Weights of a small GPT-style language model, trained from scratch on English Wikipedia: width 256, no biases in attention or MLP.
Each number is 128 + 24 x the weight over its row's rms, rounded and kept within 0 to 255. Layers, rows and columns count from 0. The size above them is the row's rms in percent of the matrix's.

# layer 3 MLP gate, 704x256, rms 0.087, rows 680-703, columns 32-63
size [104 105  98  99  96  90  90  99  96 100 106 103 103 100  98 100  97 100  97  97  97 101  96 101]
[[128 143 146  99 161 106  63 137 118 124 167 126  85 105 117 136 144 132 156 119 105 162 114 145 102 117 162 155 120 144 139 136]
 [121 107 129  79 108 129 111 161 131 121  90 127 133 138 160 137 127 150 114 108 132 147 127 146 104 121 115  68 109 151 142 127]
 [121 127 163 105  60 125 145 123 148 130 121 101 130 112 171 131 135 125 129  91 130 172 100  65 116 131 133 144 109 146 142 124]
 [120 144 128 127 102 153 128 105 109  92 111 106 143  89 143 102 151 119 120 128 109 128 127 112 152 148 105 119  72 157 167 135]
 [146  66 141 107  95  99 126 123 139 121 100 108 133 134 140  61 113 138 143 136 137 123 113 130 162 115 151  81  98  94 103  98]
 [120 125 132  87 128 130 125 126 125 124 129 136 149 110 116 153  92 144 160 137  67 107 111 100 117 146 118 174 142 167 120 173]
 [144 124 112 126 130 104 126 108 107 117 106 122 147 162 144 127 114 124 119 145 157  86 123 151 117  94 191 152  99 117 173 168]
 [ 91 121 159 115 103 113 120 123 106  95 121  72 119 129 151 138 156 145 140 104 113 151 123  92 136  78 110 112 132 117 136 173]
 [ 88 129 153 140 115 157 131 174 119 151 134  96 120  98 124  93 154 151 114 130 119 162 115  92 122  98 124 186 146 125 131 159]
 [ 76 120 130 148  82 129 160 120 125 153 127 118 134 146 191 144 115 129  88 109  92 152 129 149 109 125 121 106 145 167 112 111]
 [ 96 119 110 116 105  99  88 143 153 148 180 105 144 112 184 105 151  98 133  70 141 129 103 149 126 100 124 125  82 114 110 130]
 [141 123 134 127 145 132 133 102 134 102 130 123 158 156 140 110 164 136 125 158  88 144 130 158  83 120 115 135 124 159 171 122]
 [168  80 136 106 113 106 114 125 152  76 136 139 119 150 141 179 175 100 133  96 102 121 123 148 117 134 138 115 122 116 131 125]
 [154 130 155 112  90  99 122  89 168  87 140 154 127 147 126  90 154 131 129  96 150 123 138 164 147 124 100 141 145 138 115 140]
 [141 126 164  89 112 161 157 137 126 139 106  88 123  69  97 112 182  91 125 134 120 105 162 116 127 130 116 103 115  96 139 131]
 [141 122 159 139 134  92  82  64 137 137 130 110 179 146 155 149 105 118 139 148 134 123 140 150 119 167 127 108 134 121 156 112]
 [136 158 130 116 133 106  99 165 175 142 108 145  93 137  96 118 139 114 139 117 117 142 128 161 141 172 149 178 123 161 136 136]
 [115 136 113 114 109 150  99 102 162 133 120 127 157 137 179 108 144 176 132 150 145 141  84 179 150 106 139 114 122 113  86  92]
 [165 154 118  78  87 164 140 148 125 102 144 123 103 102 138 114 122 150 125 106 103 133 104 132 133 129 132 147 139 108 122 117]
 [147 109  98 149 118 123  87 144 171 120 114 105 158 121 143  87 155 134 140 108 167 125  94 148 144 105 172 117 112 120 140 126]
 [ 95 134 110 115 139 133  91  97 144 155 112  88 167  86 104  71 136 157  77 128 127 135 156 175 117  86 134 110 117 145 140 140]
 [127 107 162 135  73 124 141 103 106  72 148 120 132 144 122 125 135 120 139 182 151 129 133 125 101  97 113  85 119 122 107  54]
 [126 140 142 131  94 142 106 148 109 123 167 146 121 124 174 124 115 119 138 139 111 142 127  98  82  99  74 124 132 146 166 102]
 [160 126 125 124 125 134 132 142 131 123 119 113 154 129 120  98 158 117 134 138 134 120 129 116 111 105 136 109 100 135 167 171]]
# layer 3 MLP up, 704x256, rms 0.0886, rows 680-703, columns 32-63
size [105 102 101  97  94  86  91  97 104 103 106 100 104  96  97 103  92 104  95 102  94  98 100  97]
[[121 177 126 157 137 110 110 128 132 156 110 126 117 171  90 125 140 113 145 141 151 145  88 135 133 119 131 138 147  82 115  86]
 [120 114 147 147 159 174 139 171 126  83 110 132 129 130 120 142 116 144 154 145 167 111  93 166  95  99 164 145 146 100 107 132]
 [162 135 109 165 152 108 124 128 115 149 163 157 114 117 115  92  90 124 126 166  98 153 144 190 172 117 100 117 150 141 104 127]
 [151 127  91 162 157 156 124 116 109 127 137 138 142  91 123 141 119 162 115  91 126  99 162 150 132 115 115 140 114 153 153 154]
 [104 146 123 137 109 158 113  58  99 108 134 143 136 142 163 102 137 114 103  82 148 166 135 139 164  89 121 104 119 143 104  93]
 [ 60  85 111 166  85 139 152 123 146 142  82 164 109 128  82 160 118 136 112  63 101 177 104 124 117 124 135 154 120 103 121 142]
 [120 139  85 155 152 114 151 124 122 126 146  96 140 117 141 156 129 129 117 129  86 146 162 138  95 156 108 118 140 124  88  70]
 [111 172 141 148 110 113 128 175 122 137 124 124 117 110 110 149 146 119 116 145 128 133 127  97 123 170 148 132 153 105 119  98]
 [131 141 123 107 115 139 130 135 111 141 183 148 124 101 138 155 133  87 138 143 140 122  99 120 119 168 125 117 128 141 119 135]
 [ 94 124 134 125 104 139 163 129 153 138 122 113 166 104 144 124  96 128 137 123 129 132 127 104 179 155 146  80 189 179 125 105]
 [108 129  90 131 145 114 140 160 137 131 137 182 137 141  93 123  87 163  82  78 108 176 108 128 125  83 138 138 128 137 119 122]
 [123 127 112 114  87 103 123 135  88 167 112 133 104 105 158  93 121 126 125 116 103 118 152 107 107 144 142  98  93 152 142 164]
 [113 142 143 172 105 131 154 108 115 110 119  91 184 126 120 112  98 142 121 146 109 109 149 107 151 110 100 181 146 118 125  93]
 [110 151 119 118 115 163 127 111 114 133 139 172 138 111 102 145 134 156 141 130 144 131 129 161 110  98 110 139 127 136 182 143]
 [144 115 114 147 129 128  90 141 116 117 121 156 112 143 113 114  98  88 124 116  82 122 135 130 125 120 148  87 133 132 104 140]
 [133 105 148 104 126  91  84  83 112 116 121 131 125 122 131 120 151 150 127 130 110 124 111  88 124 140 143 135 157 164 147 129]
 [161 102 106 110 134 116  88 157  72 168 129  91 131 121 158 111 120 130 100 135 137 121 157  84 153 110 111 140 131 105 153 126]
 [111 153 136 142 123 108 141 139 101 139 147 131 152 147 130 128 103 146 138 111 131 142 112 126 125 122  63 113 137 115 160 126]
 [141 149  91 104  80 150 103 106 124 141  82 131  96 131  95 140 155 106 181 112 138  95  95 136 142 123 109 162 131 117  48  84]
 [106 127 145 121 159 142 143 167 148 126 122  96 130  97 139 121 106 140  97 125 121 121 145 112 124 132 112  75 175 137 129 131]
 [160  93 129 133 134 106 187 144  93  96 169 104 125 119 114 120 158 138 184 115 132 124 158 110 140 154 125 131 106 127  60 161]
 [ 85 145 145 151 125 110 163 113 131  79 158 134 143 168 160 146 111 135 145 145  98 152 131 139 104 102 135 134 120 143 130 139]
 [140 108  57 153 155 134  89 154 115 145 138 164 143  93 113 173 125 107 124  94 130 136 129 110 139 111  90 126 117  61 120 108]
 [114 159 106  90 156 144 113 126 138 142 143 129 131  82 143  96 161 111 158 153 119 147 126 173 153 113 158 164 157 132 146 111]]
# layer 3 MLP down (transposed), 704x256, rms 0.0842, rows 680-703, columns 32-63
size [104 103  97  96  94  89  91  99 103 101 106 102 101 100 100 104  95 103  96 104  93  99 101  96]
[[175 114 155  98 131 134 125 129 104 108 120 153 133  83 161 139  80 123 111 154 109 140 115 122 125 110 129 152  91 145 120 137]
 [121 139 140 146 174 119 149 137 161 117 172 128 145 147 135 132 137 119 152 121 101 102 132 167 107 119 128  92 130 106 146 123]
 [138 125 121  89  94 134 150 145 116 157 191  91 110 126 100 155 105 154 123 122 122 155 102 177 125 108 118 160  97 115 115 107]
 [ 51 124 143 111 139 124 136  89 116 132 130 143 130 129 107 126  96 150 124 136 141 175  86  99 107 146 162 137 109 160  95 152]
 [ 64 147 147 166 142 106 147 116  81 107 130 141 120 148 123 133 105 102 134 133 102 124 126 114 120 137 162  97 139 130 136 146]
 [124 109 109 114 128 122 112 128 109 133 140  93 126 167 151 102 135 159 118 150 163 101 144 113 129 132 117 100  95 149 134 129]
 [115 110 139 100 109 128 127 126 140 147 146 125 162  90 167  99 148 122 137  97 126 124  95 132 148 100 169 119 111 137 140 172]
 [151 135 134 149 120 153 144 111 150 136  95 132 139 160 115 123 116 141 136 127 144  81 148 134 115 134 124  90  76 189 100 120]
 [114 122 114 136 105 107 152 164 107  99 159 126 131 121 118 122 190 128 147 103 128 162 155 163 116 102 140 156 152 134 133 170]
 [133 156 109 157 122 100 118 151 117 129 144 141 128 113 112 137 139 128  61 156 154 153 133  93 116 144 113 163 112 122 164 132]
 [108 118 129 123 149 126 113 127 140 121 104 107  79 150  82 187 109 108 161 108 148 153 159 119 113 149 121  62 116 134  94 190]
 [138 108 124 134 119 106 154 131 140 133 154 121 154 106 133  78  90 137 117 130 115 139 116 141 165 137 149 128 136 130 169 107]
 [166 130 126 140 111 118  79 126 133 150 113 137  98  68 117 149 130 125 137 112 134 112 129  82 131 133 162 140 125 114 116  80]
 [153 154 144 155 108 100 119 123 105 186  91 158  73 149 125  99 113 148 121 135  97 132 116  77 144 143 119 108 116 110 126 112]
 [152 167 157 119 115 126 143 116 109 122 100 117 132 133 120 126 115 147 124 118 116 166 112 132  82 110 129 126  98 107 166 131]
 [125 144 136 137 135  99 106 140 113 119  87 121 187 122 120 143 101 110 138 149 121 170 124 121 139  91 133 144 160 122 125 143]
 [129 122 121 161  97 159 164 129 126 126 100 130  86 110 135 110 154 148 129 165 151  94 128 151 139 150 128 132 149 146 105 115]
 [129 107 135  69 141 109 117 147 115 143 129 105 138 153 134 177 118 130 110 114 139 100 137 157 132 139 132  69 130 150 132 104]
 [129 152 105 140 143 149 113 161 132  89 147 140 145 133 162 109  97 158 134 125 129 130 156 127 152 111 119 109 138 142 121 109]
 [139  94 109 116 146 137  99 104 149 144 118 136 161 106 152 128 155  75 120 163 129 109 120 127 124 118 113 107 124 129 114 106]
 [119 122 118 149 123 118 106 114 141 149 123 111 129 107 131 133  94 130 127 114 163 141 152 101 194 104 123  92 181 125 114 153]
 [141 115 105 126 113  90  94 142 139 151  82 151 100  86 106 136 127 118 106 120 125 128 141 183  97 155 115 132 115 116 137 128]
 [119 150 155  91  82 129 153 148 115 122 129 153 153 151 111 114 142 127 118 165 144 147 159 139 136 144 118 136 168 100 147 142]
 [159 144 150 145 123 113 118 104  88 128 115 144 113 158 128 149 152 105 172  87 124 116 106 171 116 149  80 195  95 113 128 140]]